config = dict(
    num_hidden_layers=10,
    hidden_size=224,
    num_attention_heads=7,
    num_key_value_heads=7,
    head_dim=32,
    intermediate_size=896,
    vocab_size=2048,
    hidden_act='tanh_gelu',
    norm='layernorm',
    norm_place='pre',
    norm_eps=1e-06,
    positions='learned',
    qk_norm=False,
    attn_scale=0.177,
    bias='all',
    tie_word_embeddings=True,
    parallel_block=False,
    init='trunc',
    init_std_qkv=0.0415,
    init_std_o=0.00928,
    init_std_up=0.0415,
    init_std_down=0.00928,
    optimizer='soap_variant',
    learning_rate=0.00688,
    beta1=0.95,
    beta2=0.99,
    weight_decay=0.036,
    lr_head=0.0124,
    max_grad_norm=0.5,
    warmup_steps=200,
    schedule='wsd',
    decay_fraction=0.873,
    decay_shape='linear',
    final_lr_fraction=0.05,
    batch_tokens=[65536, 131072, 196608],
    max_seq_len=256,
    doc_mask=True,
    train_tokens=487200000,
    max_steps=4066,
    dataset='wikipedia_en',
)
Each number is 500 + 50 x the weight over its row's rms, rounded and kept within 0 to 999. Layers, rows and columns count from 0. Numbers have three digits each. The size before them is the row's rms in percent of the matrix's.

# layer 7 MLP up, 896x224, rms 0.236, rows 519-550, columns 0-223
098:405585416469471419505483556417501462577480571467478487434440543536505390553546420496552574412484388587495524489501477454486549550499460468445520493464503525477500493565454430393483490489456500412552501534429458546443530515513460479497484540426611390399536514492540368484515489467548497544466473476589550496543504495634440519482535553587551490429460500554458550534487540564538445536576468440499488472377572518493489559531473512539414416572482533591454481599535526528501539556494542520509522424486576453462489484434509519470512479429428568450461465498534462568488610481489437366483492512488454554454480510467541506461542498536500494504486506403446514427523536538421489508484
103:593500465513502359496525428459561436490507452494505576518511455511436551488424510508521551568509452450505475419559497523576575495452580609454398526485507492467504570401527489513506573504479521407551542458551462511480478490486442573509381586546437456619421494507480489504538558468534493422516463533548588486455479526560486538531477485513514555451548485471487483525502591493525502449455455385406436461562504426415523545530596492437411574493451466496487469456556422465537422451501469584530450494432504474471489392394563506556505493543482530467544555493552417471537464435471429528520497554568514526469435425468564506568470542538437626521512546453519477490521479480563530594520
102:446569536547511527542497533413461500505502423565498536486616463474446422576475528522442570493425432479504574435495431479395511479490519531483468571484524534537510501410548604439508468547460543495439489486539482577557428538404434506554458477474456484568444495435491593493475459549506510620469577531487504559555496475363527539491597425598517450487518575532545578409503586533495539448524498485461502536460634537489559560444422565602473516552535601592535476515481428509489528514560463505548568476503510475449450512484409358519478494550489524497506524447476474512472510409526490467479461469490567447536437562563507417460456440522495447453535486435464524443517483491552479570447
103:522437560466478491562495490519483525532553464534488399514468463501400542561503552439471499521500555486462496460456485415540452505507498550457526430455544521551528515466541404407566416427451424419577506490513502478483432449557530517531467585406430492473395480464480517391445506482567513485512489457436520441501472531534597445410404514530544438559468465511412509502497382574494468491496530446541460497533464451529451471577515541387533447485534558532499502555529489598512518430448521451431524566481508473483496543488582504621486511534598546566576451544507480494452595512501535549572504608518472471522490501564541407565504573481411505551364561493450558378505538526494562495474
099:574477437415423463460595582483485413535435511602563464475527477483468479559500460447481539529515515503584374414433495445504406510543486463523484557490538525439493446499505414487498481575523549562436545446505531471442514489538549445431505539552479541529401502553571458541547438517420450514665400592462522537574576474444438493508462506566541475401432534514586486480479456483533523459551419507388489533459527542510564488428528473480573403473442528558519524440461504495462559536473492527486567476437541455600541556435487483556467568478492437514521415626466480526414432524475490462412473436465467520518492458447568502505510574512513492496516456525471522503451525492552544563420
102:515422471593552480529480442527480504449473463511651480568528553465495559456427520570522526443527573459608449511476503621418494484497504551482547553527506461483487445513534471445557434601490499578526522464532515525562505443516453482529532410468495495444562562505535413475496456522472514490542555512569496473502575518532513444588515593541532467469601499568543454458500448389463512516526469516526432441504559440562417531451522496526472541460426471548443491401404514388533478506512562539441464520400480494541463440446476526444486470480474605464524533570410518495558505599552534460550537530490491563513616463420596519381429492487474488492521500552584553421501488445482548443583
108:595555493602406498520464495591493509541495452488482484445500548515521460513465641511424543475510431509503482574516554543451503475446487529379440565357512356471543491456514514552505481491534522386480464504582510530489514550484484516517530546515486531465498473492445449554463382501534438589530507495530575427472461515438411523468572557472501516568549528498509527442527480447550425576602440557508509406507502564513529464513504563530477483486505597521546442560413521430547485478494473447472636414494518478501561517543540534507438407527472441571535538555577550515520535443481533591453469593499397471501429476459488542474516593493561518522584473509471607506490520525439498430541
100:521440494518525548504550447485488474489506527519576498605505450461462513514524622387508517536546490475539462456471473563496425516469533403527564480537603445494533448393497502472494545497460517499483539475541519535449511523440506493532457451488479500474459563432487559457472479549564476486556531490480536555630481516527447425474462453450593619592520492483435479442447553447447445437560590544584361471469495485502469466551506516418509511499529541526496458449498510530415442516356529472552428432569569462401524460413562549508475488446468552538515572614496557393454491445429541506458532512533570408494552551462439509550436487463460539497449396356492500466481485526481494480539
097:526490490511474458530462419531458456432401518453516446497503463535491530615541490527483469544535415505489528573471471508469554520606566565534526500418531548572428447520564500471601478472508509509463409458502537449526383504433434568507494489505487529522520600434546512513428462535428379527558520549502539588576528470466559522611541521521469558430541450534487509491490439534501595441494562470408613541530474489553495429433486507510503545488489520507450534526448420494613438522477539485455484437549486524546598479392411450513488400521412521547575443518525468489495495459437572516490474504454510561572481591418470495428449492465456429435471582471504459489505587387510587501496
099:565510417526519491453450461572495467537493563507387445494482459528419489570608490485541457519506521467477516565441504487436516493443536524573427473443467525536549446537469414496536514545438547580476528606555530549550425422381514544475517514559479525499505386404520503457445461544552537479473546451507505499492478567472475596602488560471474468507454607457538535426520467472505545461572459457508476503511394596556599483453468528522505450412542536465493542500507412542530593439465528445472462572537420573472515561469515451423551426499521521396535448572451480398446505558540507522461543470501517540581552436445403493521551539509463415504424544484460549433483429504597475464549
111:547604469491541416541500390445448583493485604479435548516405523463483426561513451490522514462599511504487376486493474440543542434541481490458540443416487549529566531514471491482428419443532485507521535546462494510473504494557515542496573411473472486498457463476407465407423439527520511479509527435505552484487449486393436527553488451568568419511563482467537517476459553460368519481516502467444564468497491350492552505509507510471473415462555527509426540449542579518507492531629515427451450519529496486476511498428613459439444570479491541446464514499456474510508552464477564449528416451514441509501603541510445483507473566447518456457552582504424546451349548505463478494592
098:511538550451390443511558489546510521507505449562512535545510523469431426523444456500424529551368508498518476469500516443421494535479449495574486531513593543614551535484510485596527459453410439544548464474540505490568575469531447487524439473510594595476382437463432517418452491497458462458491511479516506431439490494452530490454441547576423604507538517551556616470465487539467451508632476474459554459579502502505488482554426482489585556559429452391488509521551534532472472497493508561467570510460407459451536477522585548507585455537537530381495493542476447468552520510468556450527461523561548492595556440502447509503469522471539365389526485582537570481527506455440511502447
089:462427469502454457564457444560562570539560483566456452557579488620545517474494475447490399506439476519461508389544564533486476531495436471528487513478445460580486425539523468577581582561447540577490439472600485457528497503479533473533550566523560544602543431459490570486516420444507463542502533522528524410468541505441493508467457432424477568439448567481425497541517474516493508521494430548508494504536502461602496536443493462482443448388400523543530447528454485473503538555515558541607462498390589565465505567542578494479594476529506521473537475590549406487482586473477506485506477469541539517528600428479499541570456481453482461507524565505475527501331510514628534541538
097:478510471499510599451534554465516423501487573537402496531471441470433526469511466517444533524501522489474489567445580526530597472532523440544470559502488496445535472509417432493414493529562587517471420448533532550543579352532571491520471552483543335481461468410539374547419470517466480465523574447461458598531512530516589554516536578494509380515494474458490396542520541433434496485451513361554527475429521550483532415475480583606489579512374500534492506420455464510486518470428503557509456452519569441582454511467534529508538491557493511451545502467538496438516450541544475488502500565486554451523463468484537503560450409441500474485514565507470564418452570515516539436495
103:509465545425588526470458464410390479561530518554419387455556448475470402448565527408503561453480359552555543501484394479457459399532416427498518497549467438462533554440461505540466470475450498526490528529455468500486514518566554497476602528377529525511484519491538598462494461541467483462539554447488458470548529464476520519471558563422567583509419491490476518544522561540492532568550498517550516478461509545458457441459500489491526506540525426492546424534524492493573597490410438504544456409451489464610476516435521504483602491495467566546522536539456494501504564603484641517525500545473474522445498441423478530458534504536555494609563517533544495477469455625443589447480
096:420629597532476533505536489562402523429443535505531481479422566485518521513464489550464480531478436417549501512477526502545556597501519439425572584427556555468465601424532434541553459576561482437490514534350456530520476499537439428546466567569476407514488557526584485493503477466528512428484473533480419553519540461570530401491409493465594482452454419501443507442489518509548527578584548658496450559534545532466497492471511566427503507445430508517528495512479426550508514442461512505516472451491518563487431508482524508394424480512473501527459544479526502570491476479526473585417521517528529448458492551429554423469412557541468453435544478591540461573557508540484597514503
100:573493464479476439416514416497465525554428437496425484402474502515513508425506528450502494576473463552553562421517555494514503510532389440443522530545466570494539471499418498464525453494581527554547478564514544596575556587520413478450514450506540579483510476463514534505525491463550464499570544623467510524497587453553521541555483495453497475564557560397381489488493497383533487490497548486507469552561524604411479500537568499407438493456575536540477498400446484449541572456464506400416434453438596486560522506469550493539470530508596504365611554505507456513505526432484475555502604471497513478575510547425539418569488485473529536472534506447430456523507527436444541497539
102:520557486602514584488500522532482510454518480495464496584449490431473431535558458554515486451517525459539523425402524542498492502518536429470528553525537509501390475511367503509517510534444483458554557577512485539461496556511504514583374529407494472533448520468527458484542481539416488498573429428504514482503656445478470428355517485448571560537629444532465480435554580478539535497474440591551574529397559547460490499419445556574484476447498424414516582507483515540535480552481503513435514517566453447497470504511536469491551477500546434440606513537500534534488499453461551593482428542440478391510527483505483483411620524561562517537514561510507479468580582466465489560454
100:485477513535424459599476512446507499454555443515432559555577556570463409555486491539476497494447374559460443448413429482450495447572511525517453435496475437507431518473554490498506529533458452566413571529477519537535360503448514431410551529601575524464466538483530486552540547594478523436530434544478529479495501373467531466396512460499523552400506584461540475449463508504518458471495493551548511482551520475486597498391421482600596591564595431487496517541442454503453537456558567499465425457509509492523525481499443531430512472575433557411504582507495518493479572516510510526438555616511460489510496500515398518515509418532548471518550478464468509426583489469482583523443
101:582561558535519435552450528452516498406437614396551493464431397582383524588496530458456428425515413481414462412468478407530469435512583436509446488519474538476527508562459442564536476488518568543524455494584502515535508539458552441460445645576507494480577533516479489585440532597500376382501436576461599522550500542543496552556508445510480543479479502514495518507465507513470511503545514457424556457517472514477538561460487463534519525401385495477509483555445518565460560473532580545479557496449496466568576356453503509563462509506496511521473497490502459409495447473514607433498512478576465510492533518466467522468527533479483525469441478500518430565505533522540566504566
105:463496511586597440498427588478499489506548497433469526460386439529498497486493499479552501494517524519577493388513415526575499485441472435384415563469470504446443526511493436505520525576461453536501488532507555516454533479522585522503517502442501544571485490472558470402472544558516482407454489406633500568520398504459526564490471472484431565475502528488512402488493461528596478565434478581563501549455461487537462459434490508557443427488411570509507488396458429528487479488494476481423486566500437474583503470458501522436549569516594524512517459445566525506511497536569474399465538522560514593582445506501441510450479515447559367475633518578561450496501575531473579467569
099:522471502598463412527379530407506519434485495511477515495448516509517504460497493535543487485487568475566528476551507566497513484537523494364475508593509504515500452543377504540530470515643402497479537459481536588527463585445424611476567462571506521487559526386552562463509543468475550530464464454463507507434573495584458487554495560523510470473506471486525348505576493454492524448502547557439504498525529558600520506515568494562574457559459508466547435556519433482514456475565512506447523522591522503440504476484453437411456566489462551492494443515537514509543455510466566536604600450455443576411470499521584498487394464373463542537432455478514484498475499389560504420471
097:509513475443547520521490462496426527488523506512560455483515540443545528406549499547457479502470515600547387389433503503495481490468480492494444531512470605497480562542569510358537536469483453501527558554508525446423360575552526499511442454412524558459511482530495482536426421523456540454444410441533494528425504394462517504555573556484516633552520488469448478454495523542574492510541500450494563569485527446460538509485544438583607491587411566386490496496530557491438518484520443553483559526522548451513589558522476447508530447529472580542477453438472584490459419472492460523520529392462512497415558451590587530482513513593534545391559434524479442469471555557484436495501
106:544502432411506527507535510553506574558463489512502504510549423518478533506503505571467500409480503563430549578452467513507478499508463511498460478468430466527544443526523502438574574526505392564428496454493434431513541543536515572573437476399404474348497403444490496586437456476548420534435405429453556455452424531587453450574618571576453500515457462491523393491496519567545490487400533497482432535523435510494505558454603472455526519506396533436477496526502485476485561444486578578540553529533547522537575566544463562542499417496519474519430480472471373523549557456534481561537545480483496510517482472418486536498498448482456445537558513502488430435439431473602426507536
098:502519457473497571444437574467592449577494625497457492541532419472444418542481478484438468520499488538546509371458551461631477410496464459435434496548445541524446570552472515450485543568418594503497540443494490526513523473389443370482523503452471452471514496542598463552400447515515454514633514393481510532532478488544480461626443479539486516540460505514491568598534481485544515617536585491548502488594496491541578474453567461531511484562488533463474548441475463472503518490473557517538443507450461439560495475495587466496447540533401460452486412483496484510507460387466447539514456478512428499543607465441461508529513537502538521520472454429446563515437514575437560519476
098:450536478363512429511488521507577493507441617471426543545541492515480542455473560426459562479466453526548465532524448484429572536533431430526533463433536495481468443517445540544517433556489433503463553494504507456551540506499621534430495535496489411501528525528429539562374469543576513513463464548534459512498501525466407423466444478513467520523450587569587518376507535481547563486434431465481422411532440568482563577496559457526575493559403539581494488535539520597502518502341531472591528404556454491490520470528444454468527460505483519465510502462544477526454516634481457472506493387533440540525474480495606551503404478474496455459543465549511419488538447481537467455541
102:422477493632493424497618483504520482444560388434523516501422516584461470486491490494552486517512368464531440403492559520498508467528520514441578507512531420453469434443459552406411537479515547485551481520506504511531533502558484520490407459516435514476458488471523616505376576438450540482568565432543494583535532517524473528509467442529585480563518429388533485500602484486459480441481505579513457554508479518476507582537479516413526439427490474508507471369549443420552536540474529518579525519489488573443480422513525533482464581543534572500534565516525502578482437447408537576469484505500447524503503453485558601486518417489505512604501424531451488433527526616491488583503
097:538569415521523515494481461493581437501476464516467519467504484470489496536553451544503619562473489469528469549496571568588488518539591536531522536544548582492456443515452458465387363478490468499592432453456464566495446441541454527368484458569437553494397531492482524467391458584456502513498547529444520472472581423568438520482475499521480553568484508519448527421442535450494478459473506517521469421492523517530439602392500458480440536467467501501452521470492484602534520531460478572652456541503460609550468456429557509457514464479531518584522592471518463520425466503423460538447506431567541539435475644532546482531509529457562513476485471439454553491537584571455553501562
085:571458425488460498486527574541459464410414558461488444507527462483448511431575457556572438482494432475582539466464448508465529500571540491496456447537578473544633489497594482495526488456433518391515437431499452403616454577421528564554520478462527408537535447557558549496565471540508456559542575487590514471466451448485529498509522464486427562568489472466522446499486481480524540453485459554569425575494494549500411399503427600515485501411529554462517510572511472405422448408470495555440510585446480500460487480463483506461556600488540461535457467487463459477522479515444408556476456450461556428503476495486468527551407423585555510488483442443561477502534575552535462411566
100:423464526513540445400494412462540506445426465507538527452433586618473501404552558506554526448515552568477479602482509527503403584527466585447480465496536557477612464516504533474543579529526465492373529510547453418519509475473557396601509480551447448521542473467446500422459518548502511504416478504535483545519564585504557473520448508401558468487539494497438465488470496588484494578502544450498472579527444535510504526521552436491517513512568478539472486513521610493512458430508417393574522565404540465497532449486548546515559546517559462439529539587561525459528443600540479517474539521504475538518410467470479578427451435445528509399528431418556511502503503564526457503631
089:498557539458571444524483456487429596429571464433558576541334479513536511532452437453419520514531513494528490565503608540530530456463464431513459436362502430520485466498521482486450484436562427507470572542471452506522486583559459508426529485507579465584542503509568593485476529493538543531513604604474516494468555462507423465522482567533467493485486466554533572494476496552466519511504465509489498460575551494515555576468562423543536477588401473531437455517472456416489483504541525418448512474488576522538564498449471396487453577440598526533506424502471491447532436518520444496497526498488477577534472631436425517481556508554530477487442565355475513496570573532481551608510
099:552584477474506511510500538590461482493462540559556517472484488515561390501509448540569484435428511482401533445563470582471507535470530461558388516521521519480520511517470600418445462465489461420507429451527520441513458543412558498544515351509536539513489394516493575568467522477394492447458423597417483466412466501435407499485558415518491437491550494540506498493551526543577435558413536534511385578463518542535506600450494513364445574534482432508560601483565458583479512488526458524481583504524447478412516446496493483488550472513553500469513524470463510558564478469496503537483489551524522525601508443411570484518404478449431530428591553539505501463464448520449492523548
# layer 7 MLP down (transposed), 896x224, rms 0.256, rows 519-549, columns 0-223
098:507500593456489502495473508525465425545435424554529523443514508472598623409445512478494365469595500481536441520518542479520451472441515518495560544445471495416543505527511434601484539537535443559471487499614461522464494496573412517478518503575494543467591613437486488441465485549503431579513550488473514488578447518462457539471477455452557570583501538550498478616549460511525562443449472513447507438537464509484491447462431544446559523506485509483427549399453513423501510497553497408522515581506539558594401528471519463486545520473439476524579443482482538380608400580504447477471452561464548515455482495475488535496446494538492462480484487500426541533403356432487430529458
103:493466507512460492448474521604598451374533498449483562532477497522561481440405495496536523513601511435500572466558547521519531507501498510457552458461491519409506483446524382507480514542568537429522495473510424522462563442452525434525508511491509568560481484499517474611510446533415424472546479507512488533468398559542407489523548551493494534531596463345484491513648541457494493468577513435482504497471462561485566483530498441423394494520518498471530415505471515525533428428613433521562543507583463555463439522422476549460405547467482437528531518460504572567454446517510513527545549568577459471562533503477545582551541472538461501480466447490431491518402558390435539564595
102:475506557571576566511452501545545521558524454482525548436397496472581513477491524482536513602449557486476413430556595536604426442467480441405508396548460512537543426525561526516455470421396492560536556458495505441504518413536479509475526487567417502508486453499540470597487514519577440515550517505491515453511358524462512517485537394562534524575559544502472388497478467499536477465439519442485446520415427517525515429460511551485557474549461478461531473400533505482508443589521405501476456471523497494566524515590543512481482500464592489508520509489591533472505477497604412465510552518438587475448569461487417520466560459350455528564512462539500578452451507501525499382449
103:518586509467542548447499404482484525470514547480449563496537502523413511471394520541499493521461576410506476409583534558500530419488396521399457518584569485488565518566557440527430495530629568476501408494502505510500497551457478491421386495575593423519522514432439513525481438569513560473460498533472455485520489554524455458485520449551470563474555532462541501499444528379541493499422389524544496515531648480507476543542551522586515503484492511570481502469426490556439591582436418407485479448437600423451513570535499450409474532558476519536585449440390478507528538436561475525458491459493490519486470587510504509497498435449504514540462523478482555520553579502465478557429
107:448542502516478539394517504450566446497507453496519489484488482502444426526465515513439631523440591461566495530484524415459574428509421446498501434484534502485524537456551377464419541501473504402548444453434629456528467513458465480585493451444553454590553469457484517484506519534546480410565487472520497511604475625424544500475433557484505514542582521534443491466483449468566359533527465470464466416471485457465506459561566553525497487431501467447552530475487434466489526458512452445517447422589517582507442498440503449576569503589509507543463533508519604397367562532472419490464510553465470495465568468476470509518561521606465519444498439458444530559534517574451449471529
100:495466476519543591592471501534497542579428521529541506460509545521500537410547540477589557580582563498515400460452436533576420517499543432484578514554489455460483522466400523514613573477557461577559490428485500483416586461469462420549478526484485579510530513507492427548510585442521445499496601549463521426516515469475414500473589527465525630492571516399506486621516451493459469477423484580483496493543548498470508514508538489531497510485509522504440515599589564445504522535578498544531480465453453637588475453544520449399516531426446504535509567428419527443601375456565572520558469511495516493539536471490422565507477516528492509464508471477441525426538472465465485516536
104:499467490618581494452478531455513578520565499450488591447556434515505589560452518523429417514520466447504508479494487482483491557463400541429518489541414481472468463440514555399505602476477440410522561449473454519439540476491470453470522473545443475468550539454497498505451459475500407541465545484484571443537551574567541509425591541417512566637521411426574531460519403520421610511572396459512491568530489456487493466475530531593483474490473550510503565549549583431558507421383482469662487555476466461554460476516452533477496485488428516401506486506486510516483530416428518490554450539547458503548511483527537571573543466444517549539551508473550500537528536486601459537475
102:500555475576445535481525469494531586515509461523528557539448473549491535508507500518452460469411524506575435532553606408526479444538452501487526477580436467440496505506428476529440440482521538473508428500543423617517514525468475489564637511562468465492525503489416527534590518456533478558528449372539526475420543478474487450591456472567468479385567486462530488599536433471563522530405442462541550553557486510472524486539566512445572574431580534524501466480465528515624606510500397454519538531582598461541416482487531429498547505449632504429536418509585497449496488495518430530516443500500518545553515503466465511425494473499595463519508473552556504529448379462485431571534
102:544550540572504530562533477502485564562499549497563504463517484515568572425619475507523536467502528510426572503459457475449524564487496408518527465508527546593453474460477473495494482483527469539577531458408476462542485560504434449466577436562579486532633449581530417540409492467518439545451411520478456533538451506509541491377560547533635515471544449568494529512505513519484450498593568446467501458472463512465578437495386552563457469546504440423505433510601528447522569428322475521550524519508435459552479497542471447491519509518459478443528443460439482490487556537422470527466521483494493479486540367542555470433583512586426474578499453558527518410457445478530502552512
103:460538477403426594581454407456502451517479531464491428489584445568505534441464489492475456470416439470589464533481562574539547558504545537532604500518485479538365401515403419467562505453391526446491405527479399460439460524497516415406578513510508579451511501465440469585601563494440509542460546510565498518510522464480541559394541529515521489526571471440551515381498528466561440456559428525415520428427529457453375509540467524499499502482501500507544483531478431422504445488559581578459510430473492488512501504566520437535541533639462467552478444557563457528555532497516511401444488435518507483516557566453465509510492483491529532458503438520480509495476515442521542492519
090:495558373414424503480437453482496554508499552507509569576511547404560535576477457512502407554492432439474437437512547398542478427513434496514444442391555466464468481490461482516432535539520469477558485504487474450533451514468471519496494497500556525465513517428478491511485513450475487489498531485503540487502472543458436596510445492531420333476571550507537542500531496462494529486476484470531594558462477517466450433467459521507506434521482417474529473486490570488539448556714524491486540484536491430496474530450591469435413539438473684492525449481469541549505573461520488490447414521485540557391553547490531535427560542455431475476500546525484458648456458503472450487590
109:424479432465545452494645478518478473533504537476473577569439449512548524530528438479442478457494552439503510557458463497517478490454507474500471467508441556599476586451488494448478411561510536447471552521488493488407448506545473551440479490464498493486424500449521394503576593538528497566547570485511387526598492408451573528439480484551485629546543520470562481525488469522486471565543591548534509460477425433494584431527450409476462525458535558568513461463502454536560437525538402398569519578548469425440482529526489504524561472526507515443524477503372510496407502444573463523472443470573480500521418525522466435461662527483465525515471502424504569510498408510376531494528
093:492515524385515460390463535497525458513464513480485546434469451494437496490486555450531612443587430475526532446525429519499518493463422632556503514486515486475522467464498412556450561516549413468563505621483494513534458511555470508457478508406465584498441595482490578529480566566514558510461471454497556473540523523483583469518477447517506438586508480454495486522518520459491523506550518547474471573468600418435460400580505497516540528581568479432530518505483530492579471390491394474507636542516403547539428436416459500517560525421501483469472409499499516403563421472499458463548437547541496478513395501449504502463607502555454520590555446574506515538549576573556461495473
096:506483499547527569566523520434531517487473519505497567435538458500408549534522496530473571431596441464588484472454485527527545581494541564537522509391510506549429564561593542542484547434549481451498521402499513520439520562554445495487555427478534529523505422474514552558493546627499447545403486473423487574468534546416497535503613378426452449531490402490502358523455552501486522483464544474479549514415462540468483424442455501507418420431509504397524542352486520498523493437427478553561426429466548513477505537489430467511437543492514602494475496495551474476519564432498438525428455511499503417433482515576440516525629471461448508576501546469503507424475541486539505513483
099:470443527520460605483648431600524511438523583476514562485381541496477551547425479404441468427489552539504436518462542525454491479455461545534521501534510550499553535551524506477500535483477546543542505473544513472559405459588416558558594589458473466548534455448533473423564537498543515529440537547517505475533478562517488541547472537443551581416503451470470414430516440478464435407429500443439554476516543499451450486518452502542409519473412477468562615407457433474513516560551479507445530503485523507479434470415540445486545480524410541515570471466441527561492469458426614511525516537486508477573566475524552578539469470474521430418471488452529526625428492566493587545576
099:490542483474466435550426553482489453490429537440500574495521483433506493539526486538542499561632566540519488464499527458590448558458483465587528494498473527489490580603539536517472457523549510518564557501535529357511468511500509472548528514424398540494623555475522463654544516567436448457459445509439449535495601526503454458386513517343513478485555447550469402565497454625454485497505556469405497392505473427540591544487582504529455561526460538598421566471537472513483470564466519483503505494467598479536502551407599489506558572457509491495472430470494525507478525543511526561497464383523513540484558494471506461450484540524421491472440557529500467470485513458486421469479
105:530464534480557493503582423520464514440467510458566521569507602488524543545501530490605519428496431534443490510560358515559521369509511498575606522532587457544527516531464467530476497475521521432578536520431550458487465616504466548557553562603459492524454505521529516477468530571523493596449480494466435504607555571464462493419471500501415533481448482467564480471522463476508426543463458556428613561510518411492493493530550481514413535562591448477462438557507476522404575562361546506441540530603502562541472460538487499449506439471558555518478524517490564509529473574486565502484459441477404542545462521493529605512536485508458394508437464492510574452580471532561472498558
105:471495488489563523461408490517573488487557503541455600479520526493394504445400500514446473471497445496533538555498494582514503490528571486496482501504491473553507510460538482565455560459533485424481504554459509415447551473561455550516550464480399503518476479457394455379549610495471427517492553511447512422542494490490453389405454564498468508499459507503603536450430608563452547615507511506448508473596558539491444544426590480556443500438515440428485561478584558478470411440404550567550476631468524408543564493528566429476478513485547525475480526405430467516503544534498504462497440461496463587613590492461462556519493485472485608503544585509441481511434534495469552529524
102:428500456525425422437524440511526552561524495425548472319475542534546514483503499530497453579494476517496559476494551438543479472496500509525583424479490520548523467616509527537516524532579494462538551471532565557616612436502501479422494453449573431445522507553417423487516487498483532500563526514433566471412508540467522471590576524492491511509434500537590546514485519489489552478497509408528420492501476571443386492543524478458559524479589526539479451472449414464433452499506452480434442514569489453534444552479574472622436495519482471553488480460590478539474462537438500602470534480431594499493515502445571465582371475605487412454480480514428538503487504609517457426524
109:525445517490565503383580463497442612442548497551484483546439512376486482541657497434462471513517485526511583549487419442525408446519576396449499490490447524500497536576544568573541506578526580437425524482477546544509492507482532484468488540552488462542515464521493516511540448500441474564406477510528491425550476518500554512410488546487487534508479552438479460569583423430454504453489537507453441570429477464558546558563377321490513537519472508511542449455560496472532428510344504525474550522536455553421536520503464556423515562553506477484435442503483505477531470533553528446549477419552465445467563526437569444500522482474508500548509517567472481526514632488570447543491
098:525412462472562563502438493524445559535455457547479500449438499494554490538428492532535456535542474491585502497598488461521521528547509518402487485534441465465542496521540545475456495534565446437535500448555469518550450545426441495551370464569464473524475482529401488462533517514453420507389407528447467480560445541532496608503469503538491566556488525447509538568545432504504436537514549412479449485421477502509425461430508454536559563496381486475404515502410424448444463556504552505524486462605487401519397470401471482476463580475505479482466491478574453507508505410533572546523436489573526493563485592404504498442447481558507443528390507401390600499554524498521391506490
098:451583564450536624537568550565447426521566415514488549523437441505455521465500453531527541485553526455515556528573540483402608530507485595593495506465531530492529615525569372494478527554565495496548560516419476429545493506483512485509497531531531503473421509502591588520557489531491454551584533487501403571624460468602485467530436517529499498456544548496572396571527528462435463481463528490534583396494554511499566467510545482556469535491511535594463468514568418532494542514489468472501532452436430384507516569477552462559510463486545510566396551513472500460500532523511401458499548511423427501419577503477517476444487553444545515525491560557466532450470453610532417512465
091:497432540479564530486453414541426483531562471531493619463519497527505443433387524441462437562520498523487513465494469521415498589441527454502584514485505500543598471452481585418437518496557520439432461479524473405492506424400502471504494509519489494596512355470552475477497448464425443596511574516584585527533505498486536482551569525494490582515633533485522443564444464507531468541493493493554474486452538523427366472526541512521531567515501531531450548514493488487500531526545453423461471482489504495527545490644472522430509509457563590510464523464464518534431566487476520564494578589546450535525527523607635507554489437483495510459428587481558483584548470551472620493558
110:495505503456486486591488517538590561453426531479587525497488485488484541482567493517549520501464525410428528510372560618478525569492550489513557385513442485515577444595450476506519543529535522415573479459534469539497496571554606536590417442557494536529569538492551434468553414548506494531556567548486490506476478503463530520537579542468489532502463538567400438501537413461475549432419368536430586606574520526566553548461487545474416512431562453468462480551499485555517455484471454501462560497462461537560430514485557526539490518516471545559598492495473523438444551418537499517497526471640561394577476560563553543452493426481443463483478504505469501472547453562535469569537
095:508507504478463500509474515439472469498520486474474544464498535484595519507450482452491528469445422519482542566521538478479484588542412526596509559493447461533569524490503429537525562517414511489519573460484541505553538536464524509512537452492551498530466513501507585529541506500452450479329447542484563505518472398414531529456472471391438498470572550510379551525434542449446542546448484486523528507477408570492494544489476509524594458619477512528478450494521507444466374482463483499395510556445439541472727491465442485487567465527548520450599598450537523478517537539487565449572438479511549488430415502496385499406543442429494427547605458472434487521514509492567489495533
098:568462511481538500586549473490597513552510546487572535621516517533518560429512612538497544549496463514455462473503429503488463504493489476448445441535493485363487454539534514504551558414469560489486507542491487382470475487530536503514492452514434578493460398503482509524581518558522575513462530569471438565593520490453532559424522447456527474455491652447553512436471516504507449526458504466631490402491474543514520484487541456448385557399540579574472464560493508584475488483507572531462453593502353464495450500487495509561435430503527455441563464502545494528541571566434468528431448500513550482435629492543482484483531559476526420465494506562420536536510470450499623549530
098:491501533552558461473342474473539499641498447538475547531416486501444488438479579525447633520537473510499471519447531454478520510493456604447429488381513480619544444421550479528481566453565449586517432605434516614570485438516451555481484482489459551464548467493517544538518515489542435496509449545523434508414523467569549419470527560507439536547577517475401430503458567576619497502497534507505513448445398464520543472456515402480512461579458558465583607508519463475570455512533498517498568449499513490520485458573569510571418413452596497419485509452501412470493502468470460490417525551482502445542452503516514490578457511501530544563523563458513500484524494513496553503459
104:507490516578483565495500527524458480497396544489554513579526397480454458469498443542552470451488515535499517487548582481613425516496600427537582597561543423520437504455491515432508403474478482565556568564515534412564492556429510520543610463596482479450555543484568530644528420488461483549507520560449447413553578428473394422510514593499472419522463524547539545512497504526414509406456536539513499461491488550469436461413481474602543523535449474504459524515452548486498417589493492551549485490474532536484536506543509573499474504481432557487420452569377523503545563537482515499423557507591492519467470501424545449552456511479510507522555456459570565520517519631472511473516
086:580492427451530388415575445527458411493575495451592430483582502507517548469447526555625497542536516514506478606521483507405534480502517492488471498486536437524450511552573526564543500419385555532474474578585506455439444509507412476436446526522567497518597500528476530481474503467502458506485502515456590416569556552557430488517515426503536445423450497551551608485460671520435497432470557517456492438584442485547487521593548462481516533535524455489527449625562434485541565499517401580519500507556463501553499490476535428465414487422494484452545465491397504532524499485569519469491579548479470458466564479476502512467459516508583525569455512508466469546423555438540496477552
096:604543492518478522446553503565516483447452509461460402554544534552464495443439417543535521481575489499584502503485494530394478462513551546426519510530520432523467511467535465525441496552500452454552515526428499482511507554457505454445452503545384568418488514525537500596461461430404522510517480540492460498587505476422379523536454561534560453476465438504544548467382576428496505517586506459539514506517519452523512422476471577452548532530453521427573504375512527593449561507472391518510434498385423589481497466476506455424480424476498583496500466488471544473580538545486495587434419584507499534429448496521517669532615493534443510430441440523507502544511586519508483503530
087:526444561447444493517469520480531454612483590541409459549500506544423519489540482513527484445473582510476438449521458499470474568525563417533543529523505560506449503513445476465471545527527546480428481464504529468507489365505558573579491471534547513432556585541440425449518455464495504446453429474481465563431426581460612413399568541468426412571538491514514507495544454492499429471533522493517422554501531502499435479414533563403520526511588575545500435576527293478511420416508573600474419457508502550514499419511409508534456525491518519545435511457533566521477526458424476465514503497468472497369465521578517480503507468477416508476510467543498485451505527530452570443429